Each number is 128 + 24 x the weight over its row's rms, rounded and kept within 0 to 255. Layers, rows and columns count from 0. The size above them is the row's rms in percent of the matrix's.

# layer 3 MLP up, 256x96, rms 0.11, rows 93-116, columns 0-95
size [ 98 105 105  76  96 109 104 112 107 109 122  89 107 117 108 104 107 101  71  93  92 105 120 103]
[[156 117 107 121 139 139 156 163 137 151  90 119 131 137 194 157 165 122 128 117 101 144 117  99 160 169 172 136 130 155 114 113 130 131  91 132  96 119  81 152 162 152 131 130 136 122 148 117 154 160 145 115 147 174  94 128 122  89  71 107 117 119 150 115 119 163 133 159  94 141 137 125  95 121 136 130 145 149  91 117 121 156 125 130 129 117 104 147 147 132 132 151  80 172 152 144]
 [129 108  72  81 129 124 121  84  93 137 128 128  67 105 112 135 127 121 116  93 166 104  93 131 122 118 127 127 132  92 128  97 118 107 136 150  85 144  88 152 118 119 127 119 124 146 121 134 140 101 152 201 127 133 134 131 146 103 153 142 152 120 117 164 103 144 125 181 139 109  67 121 105 125 125 127 137 151 117  99 144 127 122 108 149 138 151 110 160 105 155 112 105  96 104  98]
 [136  75 150 137 115 142 103  94 169 144 101 123 164 147 114 132 127  78 168 133 165 107 135 124 146 131 129 123 143 131 115 113 108 105 101 136 106 122 102  98 121  91  77 102 123 122  98 155 151 102 164 122 123 123  93 175 161 118 105 132 138 151 121 133 121 108 146 127 167 172 151 163 156 102 113 140 155 135 139  95 138 167 144 133 118 143  95 102 141 166  96 135  84 108 152 117]
 [ 85 132 155 116 114 118 108  93 145  90  64 112  98 106  83 133 115 132 121 126 171  93 156  82 141 160 105 127 152 180 114 121 111 112 126 126 115 118 151 107 148 124 144 144 114 153 160 143 117 119 163 106 103 159 127 131  87 118 106 140 156 106 137 120 132 119 158  99 141 122 124 111 111 135 186 102 144 155 148 152 141  94 169  95  92 109 137 114 128  91 144 115 135 103 130 152]
 [151 117 160 133  86 120 116 124 145 152 131 113 125 128 112 146 128  57 166 143 109 146 100 163 167 126 117 121 177  96 127 143  98 121 122 126 143 135 101 124 129 103 124 114 169 185 155 131 112 147 139 104 130 147 121 154  96 132 128 146  72 130 174 101 103 123 145 137 126 116 128  94 110 150 140  92  99 142 151 100 111 159 152 133 136 110 127 101 119 156  93  93 153 180 114 108]
 [140 163 129 141  86 123 122 136 144 169 151 133 150 100  92 188 166 123 142 120 122 115 170 138 175 113 164 107  93 117  94  94 100 123 121  91 114 150  79 155 120 129 134 153 120 143 125 138 142 134 149 168 138 115 104 135 112 175 149 150 197 168  94 140 174 134 123 127 153 105 129 156 160 128 108 110 141 115 132 125 109 114 120 124 113 130 136 154 129 127  97 140 151 103 135 134]
 [112 112 140 138 124 122 111  97 123 146 143 120  91 129  93 103 104 133 145 121  98 133 128 131  75 140 125 156 132 143  84 136 145 133 117  99 122 148 135 138  79  89 164 142 168 127 129 141 141  86 158  99 126 140 119 130  95 106 127 151 142 127 128 104 163 110  84 119 112 155 163 116  91 163 147 128 144 121  86 149 105  72 109 128 110 130  84 125 113 110 105 152  82 146 116  65]
 [113 142 140 111 145  89 140 170 146 151 126  98  85 127 134 148 110 172 128  82 115 100 143 112 124 140 147  83 146  94 165 134 109 150 128 115  93 129 117  94 135 107 136 153 102  86 121 124 105 118 147 163  78 126 121 117 128 135 122 159 153 138  99  46 146 153 115  91 140 124 129 134 172 173 122 109 152 135 143 139 143 139 131 114  92 153 152 149 118 134 111 130 137 168 131 149]
 [170 123 146 156 137 144 106 156 114 130 112 118 172 126 132 144  87 158 122 134  94 129 175 150 137 203 179  97 115 122 168  82 125 123 137 113 133 160 149 125  95 123 106 117 120 108 123 123 137 111 154 111 114 112  89 119 145 138 117 144  85 138 120 100 139 126 153 103 137 117 127 148 113 174 143 136 149 157 116  89 113 146 109  82 109 104 131 111 140 155 118 126 180 116  90 136]
 [145  81 128 110 153 141 102 102 166 125  81 118 137 116 109 143 164 129 120 127 122 104 140 133 151 131 109 106 178 166 139 147 120 132 137 142 147 163 141 153 168 102  79 143 100 140 111 147 152 110 107 113 150 111 121 170  77  82 109 172 147 162 121 113 141 154 125 123 140  89 121 140 130 167 134 125 133 136 133 172 103 129 107 131 153 161  87 134 110 111 141 171 148 106 101 151]
 [121 106 143 173 139 139 125 149  97 133  90 154  99 148 153 111 100 128 115 119 127 150  78 105 119 163 160 126 109 124 124 145 126 129 127 150 173  85 141 125 106 111  93  86 110 147 136 103 113 106 118 152 107 129 116 152 146 109 176 120 131 135 119 121  98 103 189  94 163 131 134 113 107 118  71 143 150 125 144 186 117  91 132 153 114 124 101 151 100 137  82 150 143 128 120 131]
 [119 120 141  66  84 111 118 126 148 117 147  95 111 137 101 104 137 152 111 147 133  98 104 161 159  90  98 134 125 114 121 150  85 160 173 133 115 147 154 170  92 123  80 163 116 149 109 130  77 119 123 112 160  86 121 129 111 118 119 149 153 113 185 122 159 121 114 117  90 126 125 147 135 112 119 109  99  83 136 146 123 100 118 146 114 142 112 100 114  96 145 142 102 148 132 124]
 [186 120 106 142 126 145 103 126 112 105 147 130 171 162  88 144 102 139 129 156 106 140 123 145 132 100 143 108 133 125 131  96 113  99 131 131 129 132  97 141 142  83 153 148 126 129 121 133  54 162 143 122 126 119 101 128 151 111 127 117 128 140 116  95 106  82 155 129 147 142 139 163 122 100 151 133 116 132 137  80 143 109 116 137 106 154 141 144  99  96 126 191  59 156 151 121]
 [163 133 135 104 103  98 167 141 111 143 150 160 154 127 147  94 169  91 100 146 134 169 148  84 139 116 128 127 147 120 119  82  89  94 161 119 123  97 112 121 163 113 108 131 121 141 158  94 125 125 166 145 122 135 145 154 142 158 102 101 143 169 161 167 143 147 126 155 114 154  95 115 124 121  99 145 112 112 113 147 157 157 125 152 148 112 147  99 101 138 187 139 124 111 162 128]
 [137 123 121 130 163 151 114 155 147  89 176 109 157 127  88 126 151 135 141 142 118 158 107 164 134 109 154 175 129 136 127 176 134 115  73 115 119 131  84 119 123 150 146 163 143 138 124 148  89 137 123  96 119 124 106 104 140 128 152 130 124 151 175 169 169 135 140 116 155  94 138 123 142 155 111 123 135  99 149 119 169 144 121 170 105 127 140 148 134 128  77 181 126 110  90 131]
 [142 132 168 137 123 164 154 133 109 159 122 128 171  92 148 123 143 130 129 147 135 166 108 119  85 146 159 133 135 148 117 119 126 128 106  70 132 142 136 132 141  97 186  71  90 143 114 141 114 136 142 124 103 149 104 154 139 128 165  97 157 179 116 130 112 114 134 109 147  83 145 118 142 152  79 134  97 131 139 130 159 137 132 112 118 138  88 108 136 167 171 149 125 103 128  91]
 [110 152 120 141  89 143 109 110 165 149 184 165 110 124  98 162 136 103  68  92 113 132 164 142  97 136  83 140 129 136 106 176  98 134 105 116 124 111  98 137 115 140 179  93 136 134 153 144 141 124 128 136 175 142 125 168 123 106 115 115 152 104 105 153 108 157 107 125 133 113 119 139 134 108 154 128 100 104 163 192 144 110 104 116 150 113 133 161 113 145 131 143 120 112 118 113]
 [124 157 114 100  96 160 117 181 163 146 140 139 104  98  99 116 147 136 171  81 132 107 121 121  87 128 104  90 128 123 105 151 114 136 127  90 122 105 112 169 130  70 127 125 104 101 166 118  82 135 136 109  88 111  84 129 111 144 118 138 138 153 138 114 115 106 135 131 108 134 135  98 100 149  88 109 126 126 142 127 116 182 112 159 116 105  96 152 153 108 171 120 124 127 136 101]
 [148 128 124 130 116 124 152 140  88 105 127 133  77 130 130 146 139 185 130  95 105  93  97 134 107  98 120 145 155 132 103 116 165 100 148 156 109 119 111 114 120  69 146 119 118 135 173 180 169 165 147 100 145 126 114  98 107 124 143 121 116 140 167 144 112  90 115  71  99 149 158 163 117 136 130 140 133 152 149 128 119 153  92  95 163 138 112 122 107  97 131 126 111 121 109 110]
 [142 107 100 159 106 140 114  94 107 131 104 161 120 179  93 156 168 104 118 170 114 126 124 112  82 124  97 133 138 160 111 103  97  99 150 140 114 114 153 133 119 109 116 133 146 121  98 117 121 166 137 158  96 148 127 155 164 124 182 125 137 125 185 120 130 116 123  68 149 103  84 134 146 165 117 129 111 137 130 145 173 164  99 130 122 117 129  97 140 124 128 125  98 106 133 106]
 [117 129 140 120  86 131 131 136  92 154 116 137 161  92  79 125 140 114 150 134 109 175 166 143 157 118 148 125 113 124  87 110 149  89 129  96 166 107 114 118 119 111 131 165 120 111 131 180 109 146 133 118 108 121  92 135 106 104 129 143 117 153 106 112 147 132 168 114 163 134 102 170  99 104 148 155 159 154 120 123 119 108 128 118 157 124 123 116 186 178 181 129 161 131 109 122]
 [120 112 113  86  81 148 121 129  80 131 148 160 153 120 146 138 126 164 112 133 123 124 126  87 119  81 132 156 158  86 137 122 172 132 140 130 141 173 101 122 154 117  85 120 134  98 126 115  90 167  85 154 142 107  95  91 160 150 132 126 120  89 155 143 152 140 110 144 140 131 107 165 176 106 140 120 128 113 122 163 142  93 135 147 120 145 153 134 107 107  83 124 128 106 151 118]
 [125  94 155 127 147 115 139 171 153 115  81 106 132 129 109 130 115 176 130 176 124 197 111 142 105 121 139 144 157 112 105 102 124 116 138 153 121 146 113 175 138 139 135 139 111 129 131 159  85 126 134 135 118 134 116 139  91 133 137  99 129 138  97  97 121  90 118 128 127 137 132 210 144 126  97 122 146 121 122 171 172 162  90 124 179 117 116 115 114 140 111  96 121 151 131 120]
 [201 136 124  97 180 137 127 167 126 134 155 118 133 148 136 143 121 153 107 158 121  43 147 107 130 131 155 132 136  51 123 108 125 122 114  92  99 125 161 144  96 154 132 106 135 131 105 141 134  92 148 160 108 151 110 150 141 130 115 168 120 120 130 133 103 134 133 175 147 116 130 118 132 112 133  89  97 140 134 129 117 139 123 146 157 161 108 170 136 111 146 122 106 124 135 138]]
# layer 3 MLP down (transposed), 256x96, rms 0.0604, rows 93-116, columns 0-95
size [105 111 104  84 100 102 106 101 106 111 115  93 104 102 105 106 109 101  81  97  88  97 106 108]
[[137  83 144 112 108 151 158 159 111 101 121 146 122 132 141  99 146 154 100 141 104 147  84 160 128 165 120 156 136 127 127 112 129 141 115 183 112 151 131 141 122 167 127 117 105 152 102 142 137 151 123  87 151 126 113 121 138 124 147 118 137 169 118  98 135 170 124  87 123 143 138 159  58 120 158 107  79 172 150 105 101 126 105 135  99 102 152 148 142  95 170 141 136 145 122 158]
 [128 139 115 158 121 119 139 171 120 109 124 126 118 118 141 111 112 107 117 159 112 134  91 105 146 130 165 130  52 161  82 116  97 189 113 108 111 110 114 155 144 108 131 131 110 105 125 143 119 137 128 158  98  89  60 102  79 140 131 148  99 135 118 152 164 138 115 153 121 134 120 135 121 130 155 159 112 144 114  70 122 130 160 107  91 141 100 117 109  94 136 121 147 125 141 117]
 [106 115 113  91  97 113 114 133 100 122 158 137 126 154 126 101 122 146 131 161 143 100  96 128 105 140 131 148 101 115 137 122 134 136 116 138 134  85 129 162 116 115 183 134 149 128 150 117 121 173 172 121 175 120 115 111 124 112 178 144  99 132 149  92 148  98 149 165 114 116 148 152 131 104 109  85 130 143  56 174  81 131 120 120 148 152 158 101 103 120 111 127 136 109 102 156]
 [146 126 134 108 175 138 148 108  95 138 121 119 128 120 174 150 118 154 176  76 117 125 131  43 127 131 147 196 110 101 144 132 129 145 141 134 145 137 148 143 135 154 142 133 136 137 110 119 115 151 126 122 117 155  83 113 103 125 129 127 102 149 111 118 162 101 152 153 131 110 151 119 106 132  81 149 161  88 130  76 115 119 117 105 156 112 112 142  98 126  88 138 152 154 136 119]
 [ 85  99  84 138  97 109 130 107 181 123 110 131  88 160 112 138 126 115 125 103 111 110 139 157 117 159 109 144  85 122 117  79 130 119 161 138 123 143 123 128 109  80 134 152 179 121 148  93 116 158 140  90 152 109 103 135 136 134 126 118 112  90 163 145  94 149 161  99 130 115 125 131 156 146 117 113 112 120  86 160 142 128 150 123 103  99 133 103 144 155 109  90 145 162 164 102]
 [114  90 117 126 108 126 141  91 116 105 115 110 121  79 121 101 106 155 145 154 143 169 111 110 106 137  96 129  98 104 128 137 126  95 167 111 125  59 160 110 101 131 150 127 142  92 145 106 123 120 127 139 149 124 140 116 162  73 117 124  99 148 134 140 102 168 120 140  75 112 101 138 142 142 162  85 111 159 130 156 151 122 102 121 161 129 174  83 123 122 135 119  96 123 121 156]
 [114 109 113 118 147 128 152 133 146 122 153 126 156 123 150 123 123 124 156 155 167 165 139 123 146  64 181 110 116 138 127 110 146 146 105 104 140 153 136  80 145  73 159 131 180 139 140 128 135 103 111 140 155  92  90  97 129  79  96 135 158 122 158 154 115  82 135 127 108 110 153 164 170 102 118 112  98 129 157 124 102 128 139 136 122 112 127 156 116 121 139  95 129 100 162 135]
 [127 113  88 101  99 151  91 110 125  84 128 170 158 156 139 133 118 119  81 118 142 132 132 128 139 103  97 109 172 152 131 131  88 137 120 118 157 117 142 180  96 102 124 128 158 141 128 128 166 131 134 116 126 179  94 136 127 136 128 110 116 168 128 146 119 121 131 161 127 105 156 102 101 137  79 123 166 136 115 126 123 132 175  95 175 143 155  91 110  81 146 118 133 132 105 155]
 [127 100 131 112 131 123 159 140 166 146 150 120 138  88 109 135 139 123 116 145 110 131 132  95 148 170 184 103 142 109 123 135  96 121 139 135 138 102 145 113 125 118  95 130 176 123 182 134  67 115 155 156 115 101 128 119 152 128 114 121  70 154 123 125 122 120 109 114 126 122 150 160 147 110  79 142 106 159 128 124 140 142  92  88  87 155 142 163 159 150 100 146 167 106 160 143]
 [100 140 134 168 139 133 108 157 117  88 138 115 151  92 138 162 137 145 148 117 130 134  97 130 189 114 127 142 156 143 164 117 162 159 121 117  94 137 175 112 184 149  90 117 126 127 145 158 116 116 112 101 142 127 135 143 152 168 154 133 140 129  83 140 118 142 113 106 120 134 118 141 156 117 103 124 115 164 118 108 155 151 157 134  81 111  92 165 109  75 156 161 150 141 115 146]
 [118 144 115 102 100 120 148 142 110 118 134 110 128 124 127 142 134 124 101 134 143 126 132 102 104 103  93 112 128 138 165 147  85 138 135 117  85 138 161 164 142 101 110 122 156 114  84 140 113  95 163 128 159 131 154 143 177 169 177  84 112 154 143 116  93 129 140 135 132 143 120  81 126 127 154 133 155 152 151  80 124 138 112  84 115 149  95 157 164 148 168  96 158  94 121 149]
 [ 99 154 129 105  88  99 124 134 103 145 124 124  87 149 112  83 154 129  77 144 136 133 176 143 126  86 118 180  78 170 143 133 132 135 149 148 193 134 137 104 121 125 127 167 144 120 102 106 100 149 123  92 157  89 112 116  77 113 122 148 123 153 133 103 155 131 131 147 150 114 113 156 136 119 142 158 105 108 164 133 128 148 155 139 112 133 125 147 130 117 120 139 120  98 167 105]
 [185 130 100 149 115 155  89 130 158 118 124 158 123 157 147 120 115 118 104 127 141 118 110 113 143 133 159 158 102 148 134 133 133 127 140 162 154  86 146 168  98 137 107 145 135 105 115 130 127 123  97 107 125 111 143 136 145  91 146 147 111 129 125 117  96 103 186  95 133 154  97 155 120 132 159 181 132 118 158 154 125  83 100 164 139  93 107 143 133  98 129  87  76 159 106 106]
 [153 141  85 104 157 148  99 147 104 105 124 135 107 210 114 146 113 126 192  91 134 105 124 114 118 117 118 136 116 115 170 117 153 148 103  84 111 128 154 143 133 136 152 119 200 135 124 135 158  68  93 134 134 131 113 145 138 140 151 128 123 146  93 125 120 122 109 146 154 140 166 100 107 128 153 111 136 137  82 117 118 115 136 119 127 132 120 155 173 146 124 152 129 116 137 129]
 [146 113 130 161  83 144  91 115 153  97 134 144 124 117 118 137 136  94 124 162 126 142 142  94 145  34 127 117  82 116 160 101 131 180 140 121 142 108 146 109 124 148 131 110 152  98 139 108 128 120 157 156 129  86 112 139 161 144 170 141 136 147  99 156 138 142  60  89 137 138 104 147 121 115 125 127  95 153 144 130  93 131 126 133 117 153 143 112 122 138 144 134 167 116 127 131]
 [154 136  79 177 138 130 125 129 119 105 134 113 128  98 151 129 146 109 109 140 104 123 119  95 107 141  89 122 105 192 118  89 110 119 131 142 130 111 138 159 120 169 161 145 155 152 114 111 147 170 184 134 159 131 183 132 116 139 113  94 137 127 158 138 159 125 124 145 139 110 141 129 124 190 123 140 161 120  95 133 138 119 149 156 141 150 122 142  92  90 137 104 116 173 112 148]
 [137 144 149 135 151 107 142 103 137 132 153 117 108 135 136 126 101 139  89 157 123 166 133 121 127 161 168 145 138 106 113 148 127  97  98 159 112 130  78 107 143 159 109 166 139 139 121 104 179 169 104 147 167  89 129 119 104 125 143 165 116 152 136  96 121 140 112 146 133 187  94 154 142  89 183 140 140 108 125 159 154 115 134  98 135 111 126 114 139 147  73 104 150 140 142 111]
 [104 154 109  83 143 142 149 134 136 131 111 136 119 111 173  92 129 116 164 123 101  93 119 126 139 184 146 151  79 168 143 140  60  81 113 106 132 136 117 110 141 142 117 115 108 115 100 140 148 160 100 155 148 115 138 105 123  98 118  92 119 109 144 126 122 127 126 133 134 124  98 172 163 121 132 108 165 107 157 171  96 111  74 132 153 124 145 125 140 106 128 138  92 155 117 138]
 [120 129 137 120 113 126 130 129  94 153 148 156 143  94 139 100 116 118 124 103 119 145 140 149 151  99 137 187 140 120 161 161 139 115 158  93 138 127 162  75 120 116 147 149 118 133 142 122 113 113 135 135 158 140 100 164  92 122 142 162 126 129 118 104 147 125 114 116 133 122  64 146 154 125 109 157 106 122  86 111  91 131 113  57  91 110 105 137 149 121 128 119 138 120 192  81]
 [106 147 160 159 170 118 173 145 108 152 125  91 132 161 112 120  69 151 138 156 126 122 115 153 161 126 104 157  83 104 147 105 136 119 127 158 131  87 100 118 151 159 141 160  52 108 118 143 115 132 128 140 161 168 146 137 115 170 136 106 156 120 107 150 117 129 114 138 139 132 134 115 113 124 153 133 144 150 140 145 109 157 107 132 136 172 145 184 110 117 158 122 138 151 119 109]
 [128 126 155 105 106 144 154 111 152 125 134 137 117 150 117  98 100 133 117 120 144  91  94 142 157 125 138  93 118  87 146 136 123 147 111 148 104 167 156 153 148 110 151 185 128 189 131 103 117 100 102 121 131 176  97 146 124 133 140 100 113 148  93 139 151  76 114 123 125 142 124 150 127 156 158 115 127  79 145  90 126  83 134 151 115 119 116 110 149 160 144 140 113 128 153 188]
 [132 160  99 144 132 161 129  95 152 125 115 138 127 127 132 110  83 151 142 101 144 161 120 118 130 122 139 125 130 162 157 100 143  81 147 158 165 157 128 127 172 133 161 147 135 117 136 149 102 123 116 110 181 150 134 106 140 121 171 120 171 156 112 167 151 116 138 178 147 185 106 112 112 164 137 136 153 118 137 133 125  84 145 125 139 103  74 141 133 132 146 102 145 119  98 171]
 [144 127 151 137 164 154 121  86  85 119 124 130 160 148 130 128  75 120 117 124 121  83 173 136 144 137 125 101 102 173 149 107 129 173 107 110 183 125 125 131 107 128 165 131  91 140 118 142 126 158 105 119 138 130 168 108 130 128 116 106 169 118 136 136 139 143 137 127 151  71 115  72 163 123 157 148 113 165 104 124  94 154 168 106 112 147 144  97 125 134 106 140 152 127 145 140]
 [111 110 111 136 128 107 132 140 109 136 127 165 190 198  86 133 120 163 105 129 132 129 165 112 157  91 130 133 122 112  80 117 134 113 122 185 121 141 104 112  99 152 138 142 119 158 141 141 135 132 188 146 139 100 127 149 144 126 107 165 167 132 151 112 113 120  98 115 136 100 128 125 161 136 119 114 110 163 162 141 162 127 109  99 152 116 124 149  96 158 136  97  79 116 136 134]]
# layer 3 MLP gate, 256x96, rms 0.118, rows 94-117, columns 0-95
size [106 110  87  95 102 112 100 109 103 116  88 113 107 100 105 116 105  73 100  90 100 110  99  88]
[[114 150 109 127 105 104 132 123  96 172 141 136  92 140 182 104 140  97 122  86 103 126 111  97 142  94 147  91 132 111 114  99 116 122 149 104 107 157 143 123 119 118 130 125 117 101  92 119  83 147 133 165 160 114  99 121 159 172 166 135 163 127 103 128 127  99 110 110 105 140 130 106 138 146 128 103 121 131  89  51 113 146 119  78 154 162 142 129 129 153 153 123 135 138 132 154]
 [ 98 179 121 149 151 102 113 133 148 129 145 131  97 131 124 158 154 117 121 119 130 132 136 144 131  78 116 161 109  77 163  97 150 143 109 135 124 141 159 151 114 149 190 129 186 114 133 124 130 129  93 144 136 166 133 152 117 137 130  94  91 123 118 138 141  94 152 169  81 136 149 121 109 115 154 151 158 133  92 143  97 136 115 115 158 124 166 131  89 151 102  97 164 108 132 130]
 [208 135 117 120 153 107 161 159 119 106 146 135 126 142 165 121 125 142 120 100 122 128 138 131 108 103 155 103 108  90 110 106 145 146 132 163 109 132 166 139 130 131 127 105 130  86 111 167  99 134 120  82 138 142 108 126 156 164 158 120  91 126 119 103 148  96 123 128 120 111 136 149 157 141  85 156 123 104  86 103 126 156  92 116 174 144 105 129 105 123 115 160 101 171  98 100]
 [137 120 177  88 166 121 130 112 165 124 131 130 130 127 160 182 130 132 147 163 119 133 129 121 123 128  70 139  69 132 136 119  97 146 122 137  99 125 125 126 128 110 130  75 162 144 154 160 155 141 167 120  89 168 108 128 117  98 153  94 113 118 149 132  95 170 134 138 145 132 106 116 134 149 131  98  91 118 103 146 117 128 137 160  86 110 125 134 155 135  77  93 109 122 120  97]
 [160 121  93 133 167  88 133 130 163 121 133 130 179 124 110 141  97 151 154 117 139 120 128 151 119 107  81 154 100 107 151 112 150 100 128 148 119 149 127 103 105  68 167 121 117 135 129  96 159 122 148 174 147 156 125 145 134 100 135 148 126 125 113 143 125 130 145 133  69  85 113 125 123 124 145 164  83 143 105 100 116 102 104 142 150 137 119 133 161 114 168 163  79 130 125  99]
 [136 157 150 126 131 105 136 110 125 133 117  88 119 142 155 103 125 135 103 143 123 167  92 115 155 144  83 148 118 136 114 154 125 118 184 155  97 125 140  97 133 131 164 102 155  98 158 110 123  92 153 128 159 143 138  83 132 105 149 134 116 108 122 152 150 184 174  68 101 124 130 100 107 107 142 155 125 138 115 167 113 145 129 137 184 101 108 167 116 133 122 147 116 146 155 108]
 [177 116 107 127 154 132 193 122 125 115  74 150 114 120 169 102 121 132  76 113 112 103 132 144  97 105 139 156 132 127 144  93 141 157  80 135 159  96 160 127 105 139 128 107 106  98 110 178 158 150 133 119 157 156 166 132 132  97 130 117 148 116 128 105 121 117  98  76 128 124 138  95 139 132 106 168 153 122 154 112 100 120 104 106 112 139 164 105 116 134 132 112 119 125 140  94]
 [124 131 130 113  65 156 178 158 147 139 132  91 136 154 159 154 110 124 131 117 135 136 125 120 101 134  74  97 142 109 145 151 189 159 156  89 118 129 164 131 147 123 137 134 127 129  94 147 116  85 100 102  69 109 108 146  89 130 117 126 105 125 130 107 119 124  86 119 138 147 133 117 148 128  87 135 105 127 157  99 147 118 128 107 133 117 139 133 103 117 152  90 161 114 179 116]
 [169 117 104  90  98 151 139 155 120 163 140 118  97 164 161 104 155 130 124 138 136 150  71 131 107  83 125 133 125 109 133 140 116 168 115 146 137 116 146 129 113 128 119  83 162 111 182  98 161 148 140 149  98 135 135 137 134 148  70 102 165 143  99 114 113 123 148 181 140 123 143 128 127 115 143 121 113 173 132 147 136 110 123 157 143 118 121 120 107 168 104 166 156 112 149  92]
 [109 121 137 114 138 156 140 152 150 107 129 106 139  90 114 137 134 136 146 118 184 162 160 136 130 141 101 142 166 139 120 157 118 132 121 109 108 162 123 118 113 159  86 148 121  98 161  55 105 162 107 127 143 137 162  93 105 149 140 131 135 128 138  97 160 151 117  94 128 129 132 136 118 117 165  92 155 105  97  83 181 110  86 153 132 103 159 150 136 103 144 156 102 129 124 152]
 [146 109 137 129  99 100 146  95 102 153 111 119 128  99 100 125  84 186 106  97 139 139 152 144 133 132 126 107 149 165 139 130 150  86 135 133 148 143 144 104 145 118  94 100 129  85 127 138 115 101 129 141 115  86 103 148 121 177 137 145 107 135 129  91 174 156 157 101 165 140 130 108 121 124 133  90 135 100 151 100 142 124 152 137 105 135  94 125 109 136  99 156  91 120 141 197]
 [183 151 127 150 109 141 141 121 130 122 152 119 147 138  79  92 146 117 132 137 120  82 159 143 108 149 137 104 135 167 164 115  83 137 111 101 139 109 131 146 132  98 127 138  98 135 113 132  63  88 116 147 142 117 135 138  98 123 142 148 151 125 117 129 127 109 139 105 113 201 112 117 103 179 111 142 104 158 132 109  89 150 163 177 142 143 122 118 139  97 133  94 104 107 132 121]
 [145 127 141 142 148 131  80 127 157 120 137 172 126 122 159 115 127 133 169 114 159 132 147 141 158 148 154 152 158 159 138 142 140  79 163 165 178 143 134 117 124 137 127 121 113 154 140 154 149 100 163 100 117 140 127 138 131 138 184 120  76 133 100 107 128 132 168 110  86 134 150 138 141  98 133  71 136 154 122 137 105 154 113 116 118 128 170 115 103  95 111 157  85 120  92 134]
 [116  88 154 128 142 152 156 115  67 150 114  89 155 124 136 117  89 120 126 159 149  96 126 140 129 124 121 143  78 165 155  76 148 157 166 128 160 108 153 134 113 146 121  98 114 136 136 102 127 137 132 116 154 117 109 151 140 136 124 132 133 110 138 108 143 114 116 114 113 160  88 148 113 117 123 131  84 115 146 139 132 122 170 195 123 153  77 145 137 105 159 140  87 103  95 136]
 [131 151 183  85 162 125 112 102 100 124 163 137  92 121 135  89 101 125 127 151 103 150 150 146 173 124 148 168 165 111 128 122 111 120 160 145 152 107 121  82  98  89 147 159 124 121 121 158 152 133  98 100 144 169 109 144 126 112 150 109 131 153  97 132 164 129 109 145 114 131 158 108 159  94 114 140 158 143 118 119 132 130  83  86  77 163 121 117 127 117 128 153 133 103 148 121]
 [152 121 119 121 148 116 129 139 122 148 135 125 154 116 128 104 110 114 160 132 178 177 122 107 147 143  91 129 136 115  66 124 164 112 117 117 152 161 164  94 129  72 161 140 134 149 108 169 178 150 131 140 152 108  98 140 117 133 103 149 145 112 140 101 135 138 138 123 123 101 166 127  98 148 139 143 148  85 186 124 141 136 183 147 161 104 130  86 162 116 132 122 119 118 136 129]
 [100 128 132 139 149 160 147 147 102 187 143  91 137 144 121 119  64 112 147 110  95 116 106 121 107 160 120 121  71 100 115 123 144 143 130 111 119 144 102 122 167 115 140 137 119 125 134 161  74 117 117 127 114 146 157 124 133 149 140 126 109  73 113 105  77 122 119 114 138 124 104 152  92 141 117 142 101 132 184 151 115 144 139 140 152 170 135 158 113 148 131 119 125 107 119  65]
 [138 103 128 134 154 134  60 120 143 141 119 120 140 139 150 110  85  99 121 152 154 139 121 129 137 163 125 120 110 125 154 157 116 142 142 159 187 133 145 140 112 149 136 142 153 126 117 110  94 114 104 135  94 125 154 178 145 149 105 184 137 145 142 100 119 171 130 146 124 107 103 138 170 142 125 154 130 125  96 127 118 117 203 141 129 108 169 143 124 145 149 155 122  72 143 117]
 [160 124 138 154 111 154 171 135 127 111 148 146  87 105 156 129 106 108 132 121 133  97 140 154 193 144 120 139 119 107 151 135 138 177 116 158 141 137 125 145 131 116 169 140 133 135  78 175 141 157 121 100 166 131  96  94  92 133 143 143 121 175 151 152 117 139 102 175 138 116 156 110 152  97 156 122 140 133 153 158 119 125 121 129 175 161 147 140 143 131 127 115 110 177 122 155]
 [142 129 120  68 101 137 144 117  84 137 115 140  96 168 159 104  94  91 117 167 126  99 107 147 152 131 136 120 160 110 158 179 118 142 125  96 139 142 153 120 144 152 127 143 126 141 121 111 150  95 131  98 170 142 168 150 121 144 134 118  97 140  98  81  91 132 126 106 100 141 131 101 127 125 100 120 129  88 132 132 101  60 119 112 153 131 129 131 107 158 149 170 117 157 109 123]
 [ 80 122 146 154 138 110 127 157 167 115 145 119 127 153 126 112 124  88 115 148  91 116 156 117 142 110  85 173 117 113 100 119 135 120 116 132 112 105 129 131 143 129 156  93 144 131 163  90 159 113 144 155 118 104  71 130  84 136 116 139  85 142 147 182 126 123 152 131  87 122 134  88 134  72 149 145 105 112 127  93 142 139 158  92 149 120 109 152  88 137 115  90 133 125 108 124]
 [107 140 112  64 158 121 134 113 149 133 140 147 133 106 119 158 140 122 104 113 133 178  96  95 143 124 140 132 136 117 121 140 133 122 143 161 127 167 122 122 128 160 153 168 169  87 121 155 108 142 114 109 151 151 123 118 117 106 162 110 120 128 124 153 117 129 119 138  88  75 118 168 135 127 159 146 120  84 113 117 183 131  57 101 115 122 111 149  97 121 107 139 124 148  77 116]
 [105 116 156 108 158 141 146 111 114  83  97 155 132 130 118 157 108 137 122 167  95 122  93 152 166 142 125 139 142 127  89 185 123 180 104 114 129 185 117 128 104  85  90 112 139 106 162 158 165 127 135 126  99  96 127 118 158 126 140 142  91 124 115 127 136 116  97 139 113 128 100 118 112 128  86 106 163 115 151  93 137 121 149 118 115 140 107 125 113 119  84 150 154 114 171 148]
 [101 118 115 127 145 116 138  95 134  82 142 138 144 168 127 126 158 138  58 111  92 144 129 127 107 154 104 127 159 113 158 144 110 112  71 105 143 120 106 105 140 111 113 117 181 115 136 167 142 108 135 111 139 144 182  68 120 101 119 123 114 118 122 108 131 102 147 138 122 133 111 158 108 146 129 125 131  74 160 138 146 135 171 127 161 106 132 139 179 100 131 156 112 144 121 114]]